Each number is 500 + 25 x the weight over its row's rms, rounded and kept within 0 to 999. Layers, rows and columns count from 0. Numbers have three digits each. The size before them is the row's rms in percent of the matrix's.

# up: layer 2 MLP up, 1920x384, rms 0.18, rows 1392-1491, columns 64-127
# down: layer 2 MLP down (transposed), 1920x384, rms 0.176, rows 1392-1491, columns 64-127
up1392 097:500535492492511532506496493503560464522496519482537488507466494498526515481500508535515493492523505516515484509516510481507497487512504499514528463491482517524486487506491527473497502489514515
down1392 104:513496528469474520501477484497499512475519448452503474509495481518533488510522497491508494495469530524489505522493474544504497479430530512450546490480508544494457545499474527482502515531504535
up1393 098:478531495524480471516463503502455497490488506531496466548510478479513550495505490551530554516504520479521494472493463496503470491447499477513523482506508474492500478492505522495523512471510492
down1393 107:517504473519473521421529490451465517488506462484467470514457554493477542499486518555492524463457520512495519494507531516544480478450512528508461470540472507519485500489526479509479462493487521
up1394 088:500466509522469503511524476513515453515518578505478498491502485477491523488516523496524492490534481517476518515508458502457528501467495522471503549507449508490470482481483495501493509468486470
down1394 104:510522512513478512472485522481506450497522490495469446494528469475488531524486481524487548502524495513489534515524463504521475542517507474482542507490498489494539467537470468483496515477532463
up1395 112:485516517483500503542431521505462490483508506472473483524491532477447525551561507494475493472484514451484533527455492532526537518473529518516449482476514483508526534485483500523493471547521520
down1395 108:443466542544455499466568505499476477478496533448522469477508450484521502466465532521482488493450480517511486482527505476508518531534512536536490479529478552522518484515474497507530516488537468
up1396 097:517451515488560544510475496515488454478515496529505490463480505477439542535488505487503502541506455487532470504499511495490544484539528520536537492531462489524505515459502510490470470458528493
down1396 092:522556470487531478500476531551522519487480487457505494517474529489525460471507530496515480487505498473552481518494502482457488487499501491478469551484470544486457499536511500486507472487507527
up1397 096:553522509502490477495496505482562479471527495486508467499509471473488509512476489485520502449514513489519504463492525489487476487484524511512508528457508526450473497499526498481495527506522496
down1397 093:489492497518508534454515506520480483515514490511469519485467492506488504467529517533521506494500506477511466561505514494508527508530489522495469474521455524517494484499464496519548518495509521
up1398 098:511464472526501489506493508487488504489492513519504475470503493477467486493481488462503502483472525456491507538467514488489510460528487472517509555459530522491482467501507505497491482505451497
down1398 095:471499523476501498477504511498511530492499473528504498497455501517477465530526493507496479503506488485486531538467523526471521523510483470428532490509500493510525497498512528474505512504466499
up1399 100:471507489488505497481539507465503496508450534498460465535449543502518517466503522469510512459504537489521495461471506495539508478539534515514503507509499512501524503489524538524453481478489507
down1399 094:516471523473493476482477540476499513511452497514505527522499512501513520523558448535508504499511514545428492519506506529476515482571502540498475555504505498515518475465453495491511479543495488
up1400 108:502474524513487479551539458466476472507519524521488488538510515484517501472481472543493534519460550530526471485479454499473499477485505503473503499516511483490474449492471480440510464565511482
down1400 102:505538506480498492494496506496510514528471501498526528499521494531479533505513436492486472481498507511494495523509484506511456490491462498525509481503478522460507513555519468440473458484525511
up1401 104:474518502510519488477473489508505539504530516520539527472465515491463520470502511513483495562470483500445513539496552480484494482555495486497463502481488497455478488484496531465483496479503472
down1401 102:490501487525519465498471517481537502479473493471484538514516518530495501468475492543488538539507479510517496542487471483473496543535459478502482484492499472484508525488475463485515455478512467
up1402 109:502541525468476559501490494523514523467462471469506528514489509482512507583485474516509495470504486502489530480522491499532470478495478487510489468519513515510453487507491507482491485503502541
down1402 112:484540429494505491481521533485489499490496485462517540472536490499509530541493521504481513478455474471514539486488480458507486515508521495513543488467497496548486501523504467518471455492524472
up1403 101:515485513533484521508512514507481519555507437477536491524492494462502474491524481469506447475492473482467517477551476525537528538490488492476487493498517516495507458491468483499438496529462512
down1403 101:500501484450518523497513508469508507507530522459493489497490490490480468486487496491497508505488495496535464510523519498482497504488508514467508483482483486490522488425482486498504512507512477
up1404 097:507516507514544512522552512487411536531513504519475537481542510493491484505509544529495514508478493488517472495481466519527462479475517500514499489504469512538494509545471512513471499446477493
down1404 097:540522502513483474527515479534526497494532518503497497451517551537527519472476497468510472457447522487514474512509507499532515505456481531488485523492507501531471506484499500507498484499528498
up1405 094:453498500510493486511527480506519511533444552522523523495472483482477471479547485507535483480510486542462523492474516503495469504483510542498479478490511518515467520544491510478486512511495461
down1405 095:478510490452477503477466519528505499468542498451507509499505534537475489511480504512472517499495543490534529494521493495475499491495506476521525488510447501447559523497544499499515502550477531
up1406 101:485496480507511514487495557556450479485481485530525511487512462491536544491452500489479467529499507484469481512562474491518492488443491495512475488522461510493486505488487486503502506528519467
down1406 102:444490539478505546544536503510495514531517508533495473552547539507529555530544498523498500505494527498521483524487501486497493537462576498503475473484480543509457465536480494482511482492503480
up1407 099:521501530504465504500486540492471465494477499455535519543489435468515489519525472463522482525506492528541497460527550449547460505494513506475523520471544485487465474525442509513503479495457510
down1407 089:516495518470514459526460518481528522516507515489502494506538522537476481484468517491485496497491508494456510503507513502429484456508507534526524445480469481497531520503486485485484511492527526
up1408 109:507485523480518531473497561512489462481531479513531502517474476460495485501506480532504508550514503481495521509490545494503486492491482527541522529496507511518467506492489519485465502530493479
down1408 096:513481487481471506497473537443562459434526464531516499538497436471475531500517547521486552455487483499505491497519492520481460499515486504532506454501525507531535501507491485456477477528496503
up1409 086:530476555513470517531515492545474505515546523494486531530447529529454459521491505480515471480495573497459468476485491485540487498480459498497515507551477548492498475544495439493490500535528519
down1409 102:510414481505484489529478487504552519525500497492477436472515492516509489482470519509499505467516504510479501523530491560564491498518512487504478504499497519574508484513510474495516465465501495
up1410 094:432523486498461513497497510498454481490530533473459502483515521481537475465486553512517548503493495530541499511470453518510484485571463528486490484536507523503516508495501515525504511516506464
down1410 092:505475513486507502495535505475527496483505490517516473500492512494474505501484478509462466462514482496524507496522479487498490509454475516500515555464468521540533467490502455478489518526507524
up1411 096:486456478480516461487477488516532490504504461532492437520498477457524464521492544511502483525506507483477472511464470512543583493506474494526560510479512505503445484542540465510503512516474501
down1411 092:485506482458467560495518518486505505508527502487494562475493532540530513493480511502479481506509462537434502466480474507511528482504532505521498478509529474531508463447499479445498484536497529
up1412 095:517479475484498485422508487497542479513491507515498496481533543482502494510507510504479496478500497490526486504466497500547469477493518512500482500494469442489491542478513491486473488511509484
down1412 095:483479505504482560434459476512524504495513496507503502541460491492472536486491524513492507514524530503512499509544518482502494495521544509539467485483505507435509490499540531519488482492495489
up1413 106:501472534480526506549504460478533495496510535486540501504556497515495482469520500469542450481438535525517510533507538506504513480476503526504514474511532546505538462538482526527503500532477506
down1413 096:460537523493499488492469544495472570483459583514476520505510510520481471485472495485478520501495513499474503494472505518536484502481492471527519531450482475539507526510509513509532476533489535
up1414 099:510469488475499453468501459489489516523515497534479503567508458543516501490459534490550451497474514503499488489514452503534519517531508515534514490501500482476481472456532514521500464509482526
down1414 097:514488480479500494459519517484527490465512517470492483523512548468488529526476469481540489471513457471507499479491467451471469500491490498524439473511526509527488498453497493480442505482486505
up1415 097:482480489470480512499495509504490500442490474468499459508469502502496537487489512496509517519529470502535451518510536507509518538476515471498476487485515499532477514541559520469501512511530492
down1415 097:519488517466465505509513520506498459478526494518474526512522535523476507492502497531526504479526524486518507480511531505503471473460488530526491516504473467510498478459528497497507522541519538
up1416 099:473519520532499520544492522491500504472468458530520475496520482512557507512514457512545557494479457544511483484494485478499464546558494495513477517506517465498469496517527499497501475537461499
down1416 097:496503496556539553473500475521525540485535519498538525495515470518541486501524503536478505477560506505485517518497531526507508501461474460496491502516500517467509507514473498504517484507503491
up1417 094:544484456502489481466521486471515503508469478513502507517514533477572514517511533479496526506474507536495504516525519485493506487490486481503538523473515525496505477485509491448508543533470523
down1417 102:508488462465479492464482538512534528494488514515479507505539509519493509531523516442557523446461499490485489517513520539475490517493493511458535532515491470539500542539546464503500498512470495
up1418 105:508515523515523473515507516510470508484498519479486452442489494458514501468494512461497468528483520477516484558496449468513530466512535499477499459471565538474527493527499511497502510521509481
down1418 083:526478538486526494559522496503509469512516472490511485506528448436475463476521497481471497502519471521506503459506515505528475481511510494518502517494520511527535450470517492528535496504488478
up1419 096:476485512509525526486529513537510544487479487527497439478492492476473503482500523477498515479509475518472561533437506483483507496504511503490526457524503468536497508526479517504516519515496481
down1419 101:444461466520490478487466524516500452487505480502477497476494464520511532537516481482498539534495520464502493508518487456524502482492516507525482473527477461509499479541497501472526523533483483
up1420 106:498490516522546482484484483502504535469532482491482525538494497483518495502521475535551560464518505506474514479507530518486505501470491515493473483479498483465509472483530498482498500494486501
down1420 102:498508488499488500510481492498519513497515518503518453500545476502586448503493507526473489508482506494529467459543474503495506491480499444515543416524533524495478467499523498512534499492531569
up1421 097:477561490517527496518462486510510524489461477549494492518486456501551498474461485482556454498477491506492472506472529472505483488524534505530459481480505467506521525500440479485485509508515535
down1421 101:547448487472511472476505534474528472482529528511494536423494543493530475514512455522511535506490448480497548501490506520475468517470482487500522475513502501484524557531545500487497504506468525
up1422 097:476518496494501496513493508489480514511544503463488463500504485461471470466494524487463540499496469498501521536520520509529528508511532448510475510456507521472487525481480466552491513494511510
down1422 102:500538493527543543495469499506549488509486511533551540537503536500474517490482502495469503520463560528496509497464504479523478456538524448502513528506511525497528517517492466495510500478529505
up1423 097:502505518495502493486476484523511512520506488475508486520518500517502454467530513479501449513558491484507518487504515544492506503476514533550461478476486494515508508514465470516503522470516467
down1423 091:475507525529485527489530497477510524561509512515551586491466500501511532499508508515522477495488518552523526489513500526521472472472499469462512523495492501494473521515502556486485476558503505
up1424 103:506507494499484502500519472497493528473503589495524520516489478496504539472481451529487505522519519509482493463521517523515505546540452491502505497496454455555489466456557463536511503527452546
down1424 109:499495450502499478512468500518509522496482496517504528485479504483513527448493484480515498515505493505466534492534468515495492491472467524503479472472461520540530492491524469470502524493519521
up1425 109:522499508487503487516487509494500534520489522462489490495501498478463472483486509541494549470552496549512544480474511508446524506497519526502515508524458510481491463465491527543460506516511535
down1425 102:537533457528510467512480499464487507540510505491515508538487484503492519489488476496487502511478517500510557526500512515459465511492508469521513483452468545489537485490502486481505472496569509
up1426 104:509496497495525550491446479525537452518486516479519467519470529518497448502510513484532508468470495512509517508529510516444492441513505508460465473524511481477507499456518476467481504458519479
down1426 098:476490480555508499527517526520496506496503488538473490492502534506497504499511544492539492499500496498513518477468519548492472537481442536524490543541509519497501489494482429519537506510494528
up1427 104:509519530512511504503507513495481502502459493453480504519494497528496507533517512456503534432494472486505515500501478490512508454507500496508502466491498488487508476499459523516555481501453516
down1427 112:505533455511503536528522492511539522425498492515491494491497532513557503535451505487480524523542494493511488470482505473461464529469499470494523501496528535522546517500520501535492486457492535
up1428 096:497467508506501521476548507518490493502470527524531517518469503490493490481527534460510515542465530557488535532524520487508439500497490455456502487512511521524507469485480503474538536544484521
down1428 091:512514515491509493577457500475523504520458501485461481513504479524479511484484502474492493509513527529477494494473506468508498501476525535490482499479493491472488507462503472471487514517491513
up1429 097:500500537504455536512505531502534533513472523520519526527483539496475513488467498512514522494459527494517480486542519534516512475505491438483539475497529522516465481490502523546489497528525498
down1429 093:511457511512503459501505476516507507496471524489509515491485520542490484550514524448468518504583490496481473490501499456483467510513496538501479470510469486463480486488491477474499491528491481
up1430 100:491522530509500478521490541515444518459471502513523470481456511521523511476539487498493464486482490506510509455508499513462484537491532452451548535518478492544466475505545514458474480491537491
down1430 107:543496528501527536525519497498464472500480535482527546545469547529451519498502486495485529518532502446489500518527496494538497518478441549511504484498464493447475496517523471518501463490526529
up1431 097:456483530560492515478483532461468499484486526442512497448503491510504510484498540512491469470529453532483487498493499511506528501525473500484446492443480465492507468489488529497522506460499468
down1431 097:487524506445460476515476504450515498499501499476530440468445471496525492512497508491490464499499518475490509485488492493487522520498552528514516458502510515519483500494482458511480532515540511
up1432 098:522518494530517547467494477512507476501466490564478501481477523505548478526486491476487470487505507420496477512536502538507506477459496496480473537483520506468518547428485501469486493467496501
down1432 084:512499526481489522516483507509518480499492502476497507531517500500541488550549499467517532501524446528533511494460502450515468546485514473485524507507486491485503493559547485503494483513498506
up1433 105:503531503513482494535479489486481483543510556500540510499520519493525477504513468524507482513547520516471467506482469518462523523474582465487497486493537487477467513547524510511508472509551466
down1433 102:482557518488519474515467481500496537485502490512523504517482488486494505509507512519488518485516528548524522564490513513548497463500457561511495501489462516449464519533512537519448479523516453
up1434 098:464459496467491494517522477514459539508500490499521469475551496526519481499544451487473535462495498495494472494494510507480442501495462524528469527474505521500476513513498510471495496543480469
down1434 098:518541465490496514522537546510521529506453463508497497493515503475473524479507504493503501502502456493508495520489549552440502489553499467521459525495473539502536482499507440499483535485493539
up1435 091:544478498483522495518497448501524475506519480467486467531485546508516494516495497471507528486539485508535494498458458469524515489493514499501499499478532505509501501554509519448489540530508506
down1435 091:531462496497485472505518502511502514495515523498494469464521480451484499509511498527510485493475476467522510507539486511499497478473462502518478522530460558475506451479525500470532499457545507
up1436 099:531531500488469488437510502459481498530485509493488523521472538481460456513494470479491516487500550459491496466501499572512498466507470504497478538484508494502471457460527489488462493517531512
down1436 101:485509511529498508490531498474500474488510470498521486537484495495469525484480483495490488506521488489524473440556472551492491515512523484506477475487526506522499497510505469512500510479535519
up1437 086:523453534547539506530492449531457499492482514488512532452511489485511522499502505526493499492447495485547500475538494519518461481520504500489486493476510483527533539525505522472490476527494550
down1437 093:505524459428441471520463496508479553470516481488433481514485482487486494481485529470544478528505538506482570497470527435487532452509491470532504513463445498489484502509501505516504526459527509
up1438 099:493475462468492496505499520486532520536488534510492500535479545489485458552508486507473505479461466522472533499484582500515507541509534504523518470459526480517537517522484500462489505535526489
down1438 094:511493525511493520509522482510496517490497482510521502497518475487492458496504525499475454512464557532497522491479473531500461530545479481523477527487497495506507571470526532508496494501454505
up1439 103:482534508494533518531548528491513476543515553491516506503543506477473478455468503532498498501547464504527520514511482474500529524513473536514533502481497519518530479489489516508522496526492484
down1439 085:517503504518470521483490478497503473486517477510524479482474511524525507532493514515495464491462559472513475488484505518462482502492515433514517520530474560496502483490499456480506501472512519
up1440 098:534511467475553455507548508532490488534530510430501460473489497498509491490476531460487491519459495484493460459480522491503508466485528478505467473533499437517498469481489459530506477500498545
down1440 109:512488451509540492480486478467484512457530483475488476485487487523496501534470482507503509504473539468516497512482505454473491488511539450508522487501495520506531521495468524480512481514478498
up1441 105:501502488468521519561532485484473540489501500486511498545504508526541524495477523453543476475469504458522458506494505513491473500493484492482504531523519430430548492519505534521494513533459459
down1441 105:511506511460536512488490536474502517582506480473512490503538468512527494438519540486499488490494514511482457507547492489480492454483476492490470532508459467455525500506473529503555475491505506
up1442 099:513508524475492519509505443534526569493498532544547495489485502552480494480515535510490514523499514466487494554545507513496496539469477522522507473459501463477501516516505503509510513506493512
down1442 096:478502507491532535574490535483525508457510498524479442515517511498531484494491487494482475493524539530493471496529489475532493466525508524504500490511488490485464482458537508477521510526517524
up1443 091:518502495509491498499486519508487492470491544439487503519462459490537529510494522551507525489537453463482488491558483509456475494472502540525487484499463500469530513536498472442516522460469463
down1443 094:487486518532507513471563521464432498492514503508522487498483506499517517491518471498543469522503491507504537498515506540463516505531500475445493457505509492509486516451473454515496541472534494
up1444 093:490526468495527513488495528480520491515535419529494510427525499480532482514503497506501457490490450513467510468504490510476485510566510485523504514446494479501507508535489502446470502470508555
down1444 093:527521522478488457474525524503545446489468486504485507506471502539567525480480526518506524501506473482514455499489478511486452513490484469512525549550523502509498496516512501498521493492513518
up1445 102:506469508483486476490502474491501517513504526485533483506490456527474503459530522520530526483475510531514489499499484492487483457518497532463481490521567480509494541456517503460499485489475482
down1445 093:465501505537532492480494483508491522512461488486495514477479417457544523544504527464459519520511499467511533483478507491504503509531475497474540501495538510533496478501475491520482471531508511
up1446 100:511497496510478522491503499521517483533506460499503490505503464457470523479496451521473460503516494542495534467551515502494513540507497506496526537531503482451500515512520493515533468464548521
down1446 104:494499530493508483495503570516554496504490467523524488500490474515453537493481517528503540498477474479520466526459461556548499544537488480496490505508509477496524467523499500528496495461540532
up1447 103:447522511511543510490512483499547522477469504472513474506494495545495442514474504534507541497464491543490507492495498506483511500494500480472480469498513502512494568498496517512510496521520454
down1447 105:542521516516525482517515510512535520482529532528488519480478468525530490512517524524528521499484540509473464493511498538493485526507531525516475511506492546501505478489536388556498474519472474
up1448 159:478524468485521506488491450505540477514504496523466551502504523521448529499497491519502518477488493500488513476477511525503510466487480506524471475548501506496474517532474499492512480498468495
down1448 128:492459449443509498464498506481513509515538499502510521513475501524487517501481446539524540484487486487491562510505503516476500448495438530501457461517506520495474444480511521457486471492506492
up1449 105:515547501466526510482549526515526511533492506493518517490502531506462503537489506507468498486467493444501488492462523519524527484454505457512444498508511482535510498464455533499500497480470526
down1449 102:488489483536537496491510506515501524505491483467528493522490478504479497518508470465492551508459513485501511474547462475518492472520517502489518468470462518517504512486525482486492518467462466
up1450 104:499465536515494517476454495543499491460501495495510496538485496504507488540522528497513480496549493493544447506495479516509531505518456515473528490492516478508504499531478502513443501512537497
down1450 094:493491492486470487479504525453496511444488531497497494485475493540521502528487475501493510518488438453499491511521491488500485529527485534484526492526522522476535482553480492481479477498510500
up1451 095:507504480526479491531490460525471533508458543488514514538478519483521480497511501492493504506519497541478481534485467507504491468480510455485489534496528535500476485530511454459489481550442474
down1451 091:507534494459487502497492492520488480486473498456456510512503520502513494520478471532502481465472490500530494484483466464525478470486524529542533482498480459549518498493525536512514540478516494
up1452 094:486497521529501455490518508495529501449485453480510476501488474493524513550495482549508522487507505464461526503520471518485461519463528491518453475448470507493453473506491473477521495532487517
down1452 098:484497507538526536498507499542549506467497458528511483479521491496505526518522475525474515497460527470481547493470535540461484483491522500530486502477511514494468495461486527488484485509461532
up1453 104:531497504539498462467508548515450507502507522528497486514561493528530497500479463530515520497536520457531486436500546458477498530485496507502476471454505503493502519475464485471500484499476471
down1453 101:509531520456500523529531486497543520498472509502517527486505505509482505524514477477577518465493480485487506487516474477492484510491515525499525505457472505504479522550517466439480465505448497
up1454 097:517517542471507508516503502504485491492487492489492515482467449530538512499503528512475467512460544458509452491449462520495516477500518518514516454510458522454521480513447486494484456497523472
down1454 110:477473509493484528506509530529507517533517484478456481472516458531509469459483522511483519514499487488531482456513487473500502503498451506489514537515487516492461529452518487519452492505503455
up1455 103:482498529501471497536515499494506514503491488472513501487544491509500487518507496533515524471472536510489480450517474522507463448467487502464497504460514505488531527467454534509533490510504467
down1455 101:475497509519474475472505501517453468539495495504541469456508479511480482502484490478502471492499484508438501527490517498540539495474475529509505445508493524418493508532524469495490463506493493
up1456 092:494538523515505510498508463507538498492522528495463517504587485492474511487548498505480512521525499471481412528532534481530520508479488496505525479511494449491524564499526491517494497481514463
down1456 090:496526516485496456515502508497507533508516504501491526507484458524530507480528503505494508509471499560501475514504502511495532497471517513517483482459498505513515521518484498526489509506492534
up1457 093:485523476548481540524495465540502474448524517534488533478507505495517446523526487537512504454478470488502512540442520506511493484501494468485498471477481498502506464529524515498510498547539511
down1457 094:463510468521489483465487515528487482523480537518458489514489524522478484507513444459460501506508430503472513500512524475530476496520537481533526537448521475503486526517511512490524493472513496
up1458 103:535484487492469517508495526465547497501476530517486497478523518506511465547465511516512505512475528460516479516509517503491553509489493462488447450477465515520510518456463495473471508492515464
down1458 094:493504523513480487472510501484549515522491527443520485466531488520464519544515527471523513491469514526521489489497476521482483439523490518509523461475479497505525491532490500491489513534535477
up1459 104:470517480516519471491478519476535500484540545526538489511518517470487504497451521476482481543502491517517495530483498478507523504520501524489504466481486492486498507523494506491497561516492517
down1459 108:489514529492481517506504485435524492559496519486477477491496525532483500501485454508509502499485479465512527473519508519511483524462525497532474483537487501503458540510475549494480545464549500
up1460 094:530525526542531495489543490499484538506474479469525466498506512479441483519544512487497475462512524507492518507509467509490490502507533456544533517502534498517498523505461554479476477495509471
down1460 099:464504533492503476488470518501462501538536477487492527552511472538513486497505526543501522507533567499503468487525546474535554448463487515504505480505475462516532538535490434519492476457480488
up1461 103:470505535516514456509465474539505482525499500455524489459491440486509486518512493511550455438486489506518484485497530505531488498493520553570483500495527487509508472496493459442490504445466516
down1461 092:497524505523530483479526520498508493522493530476484459528502492518479544512480499535507533487439546509466495483503454443473492509520516512525528509515506510502527515472490472489485493463501497
up1462 094:513489512516488493457491490507486507531541442490472435490501545483503539500518480494546495473497549482478512473487485509487456486491487514472529474501508520511477488485522533493501573507496550
down1462 099:471522511499489507493514535506482490520560506511521439493499481521529530516505530505509444496492483479483490512491496484479471484475505519471497472503518541492482480453479454436501518477471502
up1463 093:527531498512535517480523532520515503501515501538490500542504460480495478521491484490509463517469487478519496506546501522529480491500541510531481482481493480485484493435518488520501490523502470
down1463 103:484478464462472479510519542488547495549516489530513485558520548519495457482435509459503487484457509517515524518492488486509494503525483493514502481521513530539514519533469475458473518491525499
up1464 089:445524503539507519473498515460498563436544544489510484542501500498493513532502464492487500500519468524528523526514520491494465507543466507510502492535487494441503512483483495472482486537538521
down1464 097:534518484468521497457489527527515486453490530484537493540514462476500509565507481499482519484515495465503488517485511514482477462462544510498514480533484476485483530497479530525490481489490555
up1465 091:474460533485501518511511462511496518502503518479548468495473466508518503505525502512482470485490486517467515504475514473482533480481499512477490517495472523480531481530511528520527512447495497
down1465 091:484466492486497508444466497497480457527485492507493480508493559510502521524469497519482510536487483487508467519503481504450526477529527489474510472522484487527534495516509472503512505502495502
up1466 096:541503513529538500475500511469512496490500529503485526518523483516495472523533483483513480456555547488490486493514551497539505469466504452449478503488550525476429533511487484498522515526535479
down1466 102:524488520499487484558469507552524504513500505513464503479533479502471468439512564512506535478496507504518476508472503528455531505529487501495501519503484496545513488489497491550507507508496529
up1467 101:526525517448458505523497516486534483451479510507503423513497509473505530511486544506510499519482466485499551506537505461526488510533501548505486494500483535496554500493498461515484490510503495
down1467 105:516520458481523514457465521471502504541502527491521472486510535504508504518508495463513500497520544440486512495523472519493507519506481514490494536524462502477488476487470474515465486441480512
up1468 101:508515467495490454520493498478527488470486515483486506461466531455506476530465453501494498501488487526490497495524455497496518512516483513520477451468491510516507507514505519466477475499487532
down1468 098:523511504486493491552471525465465513499484489508470504500460508490468496495495552498480516445519481507486554519501512446484502479493508537465500488484478516467532505514485498524514436520490515
up1469 101:499503453471579460528514494487462498455483514488509504541499482521505472554516491469500506509475515561531581481527456466482491520532487511477514491497503508488463452495535478465482522484491547
down1469 090:532468529495495493500527508541543481532486504492497442549515512474484495497517519521509515567497486496516483505474507520515498522514480524482503559492513523518498487541527514548479502518440507
up1470 110:474516502510516434476525473553517516497488546460528569505482500495502531503488483517505485537503519482562456473545453492488472522516494488490459501466540493494466522496526520477531519498460491
down1470 108:531482488494506493475484503491482477509475507479511490490529536505504545484498479506495473523492460516488535496483554515493474481558502526534498503497517511525484457519506481518517452493466484
up1471 102:515471532500497538534493547508498496503511487505454439481534535450524500517466517547532521557490455495474545489489487477492526485514461509454510500500456503505517482476535474505502480483490540
down1471 096:473464503481534479487508467453497496471521481473520543539478507542486489479535519474459470491503452502494481464501476520483506471478560504519526493509447535456507468542459507484505495570508454
up1472 101:514496522473489475498513490501547513514534469483494542522502484462513497490492483502504508514500466477543536491540523547506502489499506473509504515491463463527521502493522526493509529522510500
down1472 103:538517427451531465499469517554521517476463493522525528503480479511541484510469481472494467503508529531532489544461496482467480538539475558514499511466490466490510523541578510488492474523498500
up1473 112:514526497499481547473548491508540457528474518520559505510524470481530477488454533529518505450527495467529513526537474478516496445487510490505525451515485526542491469504516495495483525501479459
down1473 101:477510502504472490509538494513469503526497520524505513482494469510497511449493509518501455485515512505536489513475519537494463483510491493528479538538531483480499519530530449495511513488479489
up1474 106:546487494519482482490441531482545520501496510470507486515506470482528497430521452500475508505504502490478534509482466517535484491503518466507525472518502479551509497500492477506479504549507520
down1474 093:481479493481494519503522449442498493466523523524505527540484471478553511502490563483489486502515467507473537498509538487502496493479483512492457503474437486520524493461555538483474472510483539
up1475 095:481526496499526501474480519479492506514475511504496491505520534540482487459517468473472509459541506500502510498521536530523528452503514520530477482487501538541498525430499463504503499467502473
down1475 093:536491479512478519512485444464470524456531497497488501524511513482502536503473501495511520479461505494498515500540505510493482496491478482413486486477551493490469506513494534520525518503489492
up1476 106:487516483495521471505501534502493504473509485500481534508522509519528487505485500500544502487559504521487541477550539504527466483477493483476491491494492471461556491484495491526462512507503557
down1476 100:497495537471533535544512543493511485437415511474479478471500530519514534479506489509498536494538495470498500469512495514456515459497505494544511560496527504486510501497469521485506514516471452
up1477 105:465488529520503502484540537484489499510479524486523494529500542493479465554454538524533480508505489537493481498481494480503482506469511571452483510472482496500496543494478529494506480489490528
down1477 095:506505505523516526526456459509482479511503509469513480475475475505517530488535496528490475500488502480512493475518470502523488487535500483506484521513487474491520461500495491506524534471503480
up1478 093:478491482494498458473512488503510505486483513482474489523484536505495522469524495500455498441528525526505499506453503495472514498528521508481499532533486460478510497494474513493490518519503504
down1478 091:490500514523503476535535499468448517435476494490570474499492481472508488506464494507505479523477490506480491492501469489510487492501501499516501493478492513482478487438492484468510514493513464
up1479 088:404517504512481506498494512487494515490466513501550523489457533458496517538476489546516514485547518526463542548495498503513524477507495500521482481489487439552461544497532520533502539457500496
down1479 093:518496536489469547498511453504477504486543464528499541487515528508468517511550528526470537534495522500480518482494522487484513527502501499517474506497547512509512546485474554518550463537524515
up1480 093:485510489470514506509484542459528494515504493510534504499534527456495490473500506525493503509496513522521520475557499492526505426461500486523536517537499496553496450517506480472476472542485514
down1480 101:502569478485499493458489491470506505518469516537475516503482495513512507451486501472475508450499519507554512455473468419527458497462494518510531492518530491518551458528493511527538455476537508
up1481 092:562481533501449510524493532500485530544516451527507467519507502474526471518481495479496493497472508502484512498492523449496506460510517453544494505551491510472519466521504518507512496603504434
down1481 096:487522507512548520504535487473493524502468521476486511490505491515448513469497532521516481509484461501469512508516532522499487481488470518500493495456520522534516565467528506545535480489536587
up1482 093:548532529553513498508536484510481533459453503517488455531491518502503485566499498465503480495509472502504483471470529542538500539515533517476482488465532505493482509488496504492507521538468503
down1482 094:504483499464521503491563489454485488506488502481513466509509499534533495498477510528512470497480497513497491536475509478500468427491501517495506489507543496483535595536465495512476523516515510
up1483 101:517518480498474508493571506495514481542501498538504471537489487498496516468495505501509529518503499507488480535546480473499506523475538536426519504469496505530559475557476487514504542451501463
down1483 100:470447497484500488482507518478498514520469504496527517488477512524529491506508461525527483474474525498482482482496427515517508507504480505456505523492524496484537494513472517484504461487492536
up1484 097:537502551497486497517538462452523500508510492456515482502462451488504499493477545581487448509472499529518531537509502506489500506506469466507436482517524459454473501559536470504499482455541478
down1484 115:499488534509511502521474505499518460486507492539495503486491494501521497517489491498516483551504431559506485541530522564481471491512518456502488521473490495471461489478518483502459522543541474
up1485 092:506512523496495511486498510482547548481527498513455521516450508507492467494513517515491495528508473499513500504485498523520530517500485503487484495499509509487502486496454524560486483533521501
down1485 097:479467431470530459494491499516581498481468516451494509474479490448522474469507496517490479499462510513466499522448518495490485486526484532489527508535515470512525486483481520536506510470469498
up1486 119:463504532480531512520497490467498518488442519504438549487506474478524514473506531502489484533523485496540472503494519494536496502528476496499465479469492530502492472514520509512521483502535496
down1486 111:485513513511533521501536485479502467537475509483463528505523480515453446523537531493519542499492492558480470518538544492501498516530504495452528490517499454515469575504529505540498445537475498
up1487 105:478529504468502494507541524555496487483508513504498510488504530485540509477482503512538499535504493501529450514496505566525506514479495485551522510461530462477504497506517473492539498490497509
down1487 088:507496500475515462479565517532484480470466511515507514537498530539483510499539493505505490465528524519533497548458496530499487532500473488533511488516497484511466465524497477497495495495520527
up1488 109:478515507510469496504500526473551484461521489486441470501514489486464530492494503494499519492503478480496501492536458519499536517512505487470480508519496531505464479471519478550513524532494454
down1488 104:506502415502487484498536528484488521503490492488518460526468501491461475487508525513535485520506474488494536502533506510491478502484496485559497461508493519489506474546450509487516507477500538
up1489 121:467505521505533517457486515507532503507500520492469481484521499511495500525433518518534512519487461499479488502521508500483548476522482504526514507500479486544504532459487485501510520476512452
down1489 097:518490455468485502451484516545513514500493554526511479507537495489526481530475508531462507508486459463498508494505495528455517510494485499570517499476500487531530478465522488514528496485525457
up1490 098:501475501505518471494480508493497532501471570514514491509510532542525522524483487498493461476472521510458498515472480510487503488493516536491487480494520516489498505518467492500507537463525504
down1490 093:506526487499510486427501489538494488479555454484484508519511513478496459496516490477499531509477453498528496525513492516475506509546477507501505490494564514473514503525518490529474533501501483
up1491 099:481501505506538441483505483484520494527504480488513491561505467496528520476507456534484532495468524466498480471504550496518491537514451497486489506483521510474503511490483504513452528517504438
down1491 103:478485486526529504508474475507451525500504496506536484510476497554473460537508508495484499501511497538492506484505499508537481507532491482514505482517498500491496485483548524532487514459490486